From a checkpoint of a small transformer trained on Wikipedia.
Size: width 256, MLP 704 SwiGLU, 10.9M parameters.
Training: a variant of SOAP for these matrices, 161M tokens, 4899 steps.
Each number is 500 + 50 x the weight over its row's rms, rounded and kept within 0 to 999. Layers, rows and columns count from 0. Numbers have three digits each. The size before them is the row's rms in percent of the matrix's.

# layer 7 MLP up, 704x256, rms 0.0953, rows 507-570, columns 32-63
098:468490522533508464439472500460449567436555495499546449460508570423502522538531477607510508430481
098:568512523482507568512542548478531573585558448464593459444477505492458480370494542501405479443414
098:581445552458416550563509489603512458555561440415443423534472540442454543517547531525539508367446
091:538505485484530485567578539568456531460510509473500540359465499565522429573440569517502510456469
101:559579550495520457493514487463459388421484533499548447472467521581487537439441496459558508480479
097:405612551476510478482456467480555557517454590413476528545537476499512448434486416415540505568437
096:544538471526556519427503532575519579585481405511488511528455564451568447486503499402574404489597
098:473506540567420466567509470511452565478492521420454480517494549494497465510550518516480472488519
103:545489467457521531544471464484483562557478445578450603499558464480435490566456590527534539558514
097:487512529430546545551446511441592474467438561532609503444561469442507579503512462486500553516557
100:492533404558363461476507489458539584508470579499425544472480485575508514504538359487404446489456
098:483531491615501440422486425494480475576484537465577552478476461432523381514560531452530467502468
095:509506522565367503528493472583600472590504595472431465523436512581543511470571521569517575471519
100:523492506470465560511415501472487479446586395400512461568509503565470567555515477495534565457477
099:485540544611510531553447459535510462506589569462541637504464492517509489467535454448489499466547
102:472599471448540444471485609484514433431483496530559522505448447527433553416538426510418490513424
094:489483531552502498455451557477449547478470488447571445519425517546569471536507511618600404540508
103:552536509459415497468468495517510500471462491525500485442487549560536499461470511498574496518556
094:447539496442532570490614508405441404519522500466494495501581562526540560434487490540483385550544
102:523575528483504500505514410553439423583565458465618549542549527395448502507489474439394466513572
101:402498498476433547563508541469544530529513642480450532585455527493536489495498363462543415538490
093:533456487468535405500515537489507471489452478473494450389509533540477577494495390480497429529510
101:600490555562486443434455519515521594465507558489541502551543448409517575545454484526485561473458
100:524503547516501571437507451590470543415515527499482455550524389500519643540472561484451430545434
102:529554540484486451488462412460457589489512521479503434435552534548495436517480552582426521377509
100:423565478468456485495391498557486565462538457558504507476556525502487557533507490553482487490577
108:456538476469478597525478481413479498560492492474545482482567422486495499493483409496517458496352
112:490508495440457520486541422472469445537491553529510505469532464533383503499490534556400491521529
093:535508443449458428414499456529496525486505489474506418554487576428445506449402510499496428539559
105:463549521468529531583602422455532525565472477597473505538559572470557533492367512581544434525592
103:467555407475460559469450508448530556409505541502518451551519467558512501501482443424469547514512
101:524524591461471476412492542526505540562494480499491455480536450463499570557525491502518533597466
099:460524518498565423446500520562574557478541485521450429579508467483541479571546584510524494527398
099:469506514522488487543489453563457423577525517465516498421506470465502517454647547562521598541415
099:397520449462593560469471428544528496610574481568426543443502485524458596536453548445530586522517
107:532406444509510436516439524502352525518459439423573495497439489492521484525427546438474495465480
101:532427517462511516456413507418543423500486503433450447530531462526498488511519464463495493541489
104:505548602499533482496528590523519602512510471568595537480472531542550501475518521489438470501555
103:555511557457531539587425437450380440465599518435498591526510560444487441491389451543465394474488
095:544553568556521553434490536500526467524536464408564482605510502550525517538428513444487490505439
108:451551514412473318542509482630539528419546458485530470596509432582482498460443586547458453452485
100:517476479412481470537479502547571566563487546500501519539461469406473467453515535474542567573443
100:403524512554440551538430438420515483565468469496501535565500582558583483559449576446503492457553
105:484518521581413440522475528529460428549648501492513476503473519563505462466511562539619478516492
096:501448472540454495541474528472539522520550577486511518501420539405474413469403437518500500533565
092:566514529441424574438574491473502545448494484531472500576469430426468535548488476547532537529522
107:431471608511543357536476566511492467502431488451454487588515582501508565518425495556496537543533
105:505586556461534567450496434534504456560483546477541645362490575553476431483547524506484585457483
107:506533567428487550538512518480507475550609467562456445525430458419495544525488492545497499542573
107:491450578466545564462463524505587475531439532485514470523420498527488480519503478503576509575595
109:477488491578491455596462494486458528450506386452540444534398510386608486496544514491590436478561
103:618486440517591400507487504491427480503486586482468490541484497516469524471477559499485551465512
097:569530521509495467534471450449440518474554475449483506528430532549480488500554547667556490449490
102:399504527530461523414494452629447552480564485494545438474561487509455466445513565518473441536456
100:514563481391524540482513426466463524474491447475502514379582567466453515538479486517572503428417
097:410432470449501439450494501562502538534447439511562418494554500493431530509477452433499532491539
097:465580430506651563557451529451557460447518484440479523595569460560556568515482549526407471411546
093:532491608520492682379505449506531501529516534550578454608512618536475610426429476489441540588491
096:469453524531514566580497469537590503462467470498507446483389496533584509460590566467418538547513
095:551478606519508561425539527459456527470464471537499505509428471543518468478527531554482410527445
103:500446590494494460373472441487422440496492502457543446420425523483408540430423498540420527550544
103:503548500457451514498569491490553543585527547519473474549517506389423477499514481516530521488422
100:548572525488394542481465491443590518636542617522503505415519511434445485538480500541512497441545
097:447501560479463474464458523552464463560564509523464499492536404541502423523443570502516460495420
# layer 7 MLP down (transposed), 704x256, rms 0.0922, rows 507-570, columns 32-63
101:548491538469552452559605518439415518478466397478430628475457525415518570431475587506476474536457
099:458481475494479503518550563465488403505524457453497636536422529505514520375465424454489564510480
099:528497491432537528492507460481508525514510549401548443456505487464508488454633517535495472531529
092:498499532417496519451473561454453575442489501375494455458522515526412517550499526565533503492457
096:421489411481513508413410522491526448463451502513469428449410540448401499560559494503341487461519
099:472499433557583480528558514504453582492562495410540492576609572552533522510490557494490508482533
102:503587384615482516602564494546502501447472429486484495537490506519471460488505523553567463451442
104:567493532542575482487603566426476472454508530510533530464455489441558487531494467476531435520437
104:498461491490531482453504540375508470529630567417484569444522464550493567474514399485536444493423
103:374567487388467481547500575520554541432577547456488517564528571546563508513559422603621504438503
098:505434537449356500522423495427489547427474552569508470497540429554581505507550493489467474542511
093:504529532545510469514553536525462570522450422508413527500418484464492494502491501500474494502476
096:518453541564470543536578416547470433479473540465469489508459371490542474519446529554516526440490
102:587470496496579542516489452479598437516426434519562544493505382430559566518524465547503467483530
100:532510551541404546425457484526541526538583363539587494527538414481450569577527470537421487434506
098:493599550445485516489474631534484477514504517526520501536519501575524447484583524549577551486421
095:432512380545628482538470552479558524531517483580546521500436431472498509494494514473482548403462
093:519572454420445441493469530504466532473516498490583461466560505511455388482539461444494521472495
097:514471473531441497494413524553525601555493437477571479487531544546425510570475504490492535443579
101:498621507484555424546534576625526474463548425538429542480452515446439485435440575466498468497554
103:519496496576510427547440537523525469568546479521560541455605548470611366450485505466565473501458
098:480551512482560494483435549527486496559587425422427495557466458466444559507621352546488461600414
094:500535535489542487560576502524544483494508589596500551474504532447535474496465469492494504524573
101:572522540499511471523523521436593526444551517448443446515486552558473566440461494574557339478519
101:529463483485538529560488519473465490525445575561450599610455447487415518516532472476488557476506
104:433467569465594484493464467528535574530450473463436500469569533460558504440448492593516507512474
098:544522506408496482518479558422441537477462526577462453490468560484559476518496479579438516488586
102:539506521522486564499512495451475527501543594451556565558526594541494450469557525478488534488475
093:512411540505495554496547489571561506497596455527433430558503650477551551484512501490512537438535
101:514461442461466485413435422510512506438502496538526470445495576531453600538473588537576607577479
103:470491458501494480509518547479545508472570520484528444501483462447553445469453490608571660544610
102:473444478479469470593478501534512510538459445518549493564547579521524459474409516493398540576485
100:468525548491565535452466557484537475509483491520465440503501515479604519456490415442478430540568
102:582590568439462418467505459502551494500542426466498509561491475473466525543538476519464445496480
103:481480475507399474594479528518559496545539524490564499481531549569498533490477429479426586549465
097:472521498568573458576513542575563461564451431523584502525508460539529532498526499480451458574437
099:630586483494602426543562505451462492444553492538505533578516509523437417534451507493590538517573
108:602527526497484547580532538420491505498498539528499454457523643551529582494414564584496500471545
102:516432499511505521510500466455490482526504516498489525443550423479441487570541491528476495521562
101:410559474499489520537522491560566471535534518508418488548506478459464513502449485596530448464548
107:504495572459581560453505506615472467441402471482597506545437550513478405477482444524546529422591
102:457610523526509478578495444443569545525457490521471491461442587514529545510484477507582540386434
099:573539453528478532469468460404397494545436494461498514560507493556474518464469497441555485504408
104:495462509523580450477479480450416548569604475626474490474394526486461470517541487459421460453471
092:538458496519571446500549396422473521494529531479453405576405545510417448520483628498574525515556
092:563460552535560506547539507587517386467583518500558494489494501501508429490462418532514481572577
100:523507570503580468511446502503546452546456501465463424476527563511495513511436565423469616535620
107:505457566659435490512464405525450467467593518496589373468485501411518498521601496523497554422506
105:428468410537468422552500442459493473552505524524498445469522419480515410388477464570416503535468
102:406564486527491533445481472410515541553464459475513459472427504454423513450487474472550500556407
107:577422505549480574472444431470453477453521466429564448452499496575577519450419519538478482566552
103:527424440429543555518493516569413503539491557404539437532504433456444470505515469508557500561529
099:531463455513558531528464443514553525491544454517550512489569544518480515469415603513479530559462
101:581570479432476432520597460571548479473511489531527471489570528487408563479548512408613414562542
103:390492463479483445576528552442473526606489386483466470477612551568511450528438560503542523498442
101:442504396552553525539460558485437463511458417458507539461462539504469503452442580503504541451541
099:579523524494489492470567543550500588465547480337491470503527479503494528475562480495488454537526
094:499521541544475518427550566461502526515454531542493518521542416555463477567515518513514578452482
098:441497469510442490458505500581537510498518584552457570447531559462550606560492541579494498527459
096:536496548479567509476531559462516514485434525534499469479478463489506505477519484676443511601485
100:519427549512517573479474527523455480471428521504491544514500520508424552472504482493475546496481
103:483544499432430515466408588499525523559478528519538558609459518469480456499458524464533471551418
103:394486533577535472514475532529503515459471459536514472486506484547497413469542464514513524557587
096:525539545481558510486430483468445472473471391431465481470438479536475587439447515495467532489476
# layer 7 MLP gate, 704x256, rms 0.0959, rows 508-571, columns 32-63
097:510472444502503522507519478440436500527485435546450531592523539595510537475482567498503450464488
101:460516518429608495435352561452524516501538523520515504469508586428468426469451487446431548474464
090:456618543511495486484523405443452517542506512492523498572479467500490545442556371534490536552503
099:535429529562491610462492464460572492534454579513452558578389461550471447533499445558509489532519
092:472483493472478440507521454429416527526479444461490512490498595431523474485512527524485560465533
097:488450531484479412394496520422499583557540442488412382547544582498523571578509538468435506611474
102:587537512439490569516557490457565529576517539500428520534434511491490467444529511457497514470484
100:507488527506485472387510513494522496564438466508530526449548463446542516518560593490433448502428
097:568592562460486462508477546485500517583469474502475507455506488569455451494545463459507498464543
100:441552382443428550535583543389465572548503548535576542479439555457529558466484450424389587488564
100:480442542504589549551373543461483554419474566415511433480387515562548527481511513539418458454493
093:505526514463544482472479479487431504485453530531451502469480552437654476502540519517529470485489
101:522491483594501579588472586488501490528458531524534602479589517477426525467490509498490578502433
103:509549539538521428518454470536430495549583441550522480534547468483553498500492448492520558541469
101:467548463562503570516524460497530594531533504464480507572462542486555495406519502509460533493542
091:496526405571378418475476528496449476463563516446486580423455479557552481533469457480532478517573
102:530439614569570574544513451536515495482493511491436506536478478431459527468411458546429529479450
097:499501437406438466518562553450495543482524521457460515506462424473498538501456494523417542582583
103:510416548470432343521448522490589481501401524560419454639564473505487425500501470508461491552428
100:459536486421532439458485489588541524446467529568581518520519601558493405462541527502453557468541
097:464567422505487464491530547531506498449515525482582604506473446550607421493525521411541508492498
097:431512473450525553503481571525574466463547525591538503568390574441333400438504451525436499476585
103:448487458465576560500541448483433494523480471504527477522479501538471446499413545487525500485450
100:520528467477423505512348575416409478483490514554403527460540477551497488484542447481528529499573
108:476580490507483528532568507526444460511563487503472507494453534549533443478526524498431422472508
107:455547468459494494502535500486492431563535612466474436556473449477522451548486447499489477485530
107:463509426482435476553539527459516494542499593503510496481538495478500497454519435440551535512493
094:505531500416409494413521508552480612493426587484511452585562496490426441490475505528447504528424
101:604397468539519573520512538509480512528458491575439599466485459439539559511503417412475529460461
100:399540498478482464424501407509466550566532485488518519411440425631466509499490432520422574591477
098:504558578571554473485570496516583500455508443543430546589594598510427585557542551504599458474495
097:512529522441497610595479457532371529531469473499557491420518495492476513505498467511487520455508
103:514538535590511469466440509541574472590414511532476444525479519535508470514539516481489463412490
103:470548529611459406558528505380462512404534528505636515525522478489488496530436530476565579493505
101:551529486528518491510465498501467532566512368590492406479347534442496455495514467500415495486504
104:520613508470499577514518481570473528519452510467511506480551522488478501438467601565558495542502
109:612503478490474605485494445522505549504505470523514576528514401465466481482595450439583596439425
103:482473522532533452511526529532490590534506497501445594465526516518541457536438391426505526511446
101:513514479483502443461488493508616508508436589453535642430561531500592513474425541544451541395594
099:570460537469543468568469568403501454433469529649457504455551556510416480519518497502497545440635
104:500475467534507472511471483557466528481444495470462451604445468502540533583474546483495543483522
101:506492514465593566461492517443502473520512508564463602564472497558452478555424474508502529437472
104:578577428480502516462502518506455572516509498490393503425534456432479527512450456488549447477522
091:487448456530479537464523508554537539438550513486433605492585426490594545483604503496520526451543
092:459561396552530460552488485513420512501576567463545476525509494534477578458508608460400520446478
106:517548363479502429472484484528562559480523654547550488492464467508380493476538494507511544407481
107:475544435479488460469481486525448431405560489519485553547550462555563529543479516569463537535487
107:524483507513488493492497443528513547495456566589558404410524479550496467510451534548486428468557
103:417575459509544545503530514478553528523518595540474469488480522466532413456493461524486452442498
104:480511508477518495575447526475384535532421443641427388504488373472572443523533490563477541509505
101:460476502483501574492487551473543474458493554490469488609496487485516484464593507464467522550450
094:436476467561525533501417521518458339504498523499528516547575507491588474448466498383410401483462
106:524539506564501401543561471537523459473514505460581471502512415458628497442486533459491583508466
102:490524387585392514485415498480514516455545450466574438544517510455373506451569397580407523451479
099:470496551595537546423491522526493513518521437557479414564556551476496448501543436468571559534422
097:476550525509523466517453489464477470503421480555528509516552510407543392547449522495485566495494
094:580546410381499529501465519453457521495522449519545359461484544427581513506498481535481468510401
101:578539576410467427556484495506472418481592538504514584583573508586511452503506434502516488491497
096:494523520471483530407410527583438584418577509441443522479511486518546467431498479485531515490504
100:534565523495522522493426395454541554445458405579403603450535499472530524467518490552606537519526
099:529396499481638482433511508556465577555572504418506578452466553457551561497515589527548613577493
098:478565469407562395512501508539494448671476463559525505513523470557534515531440443541509542480546
101:519457450525521529449500503517569482521560498430528462434482501528512518495604538537487523588483
098:485490465478546567553443542494443539486523470444613518428638499554550474442430445510533524561467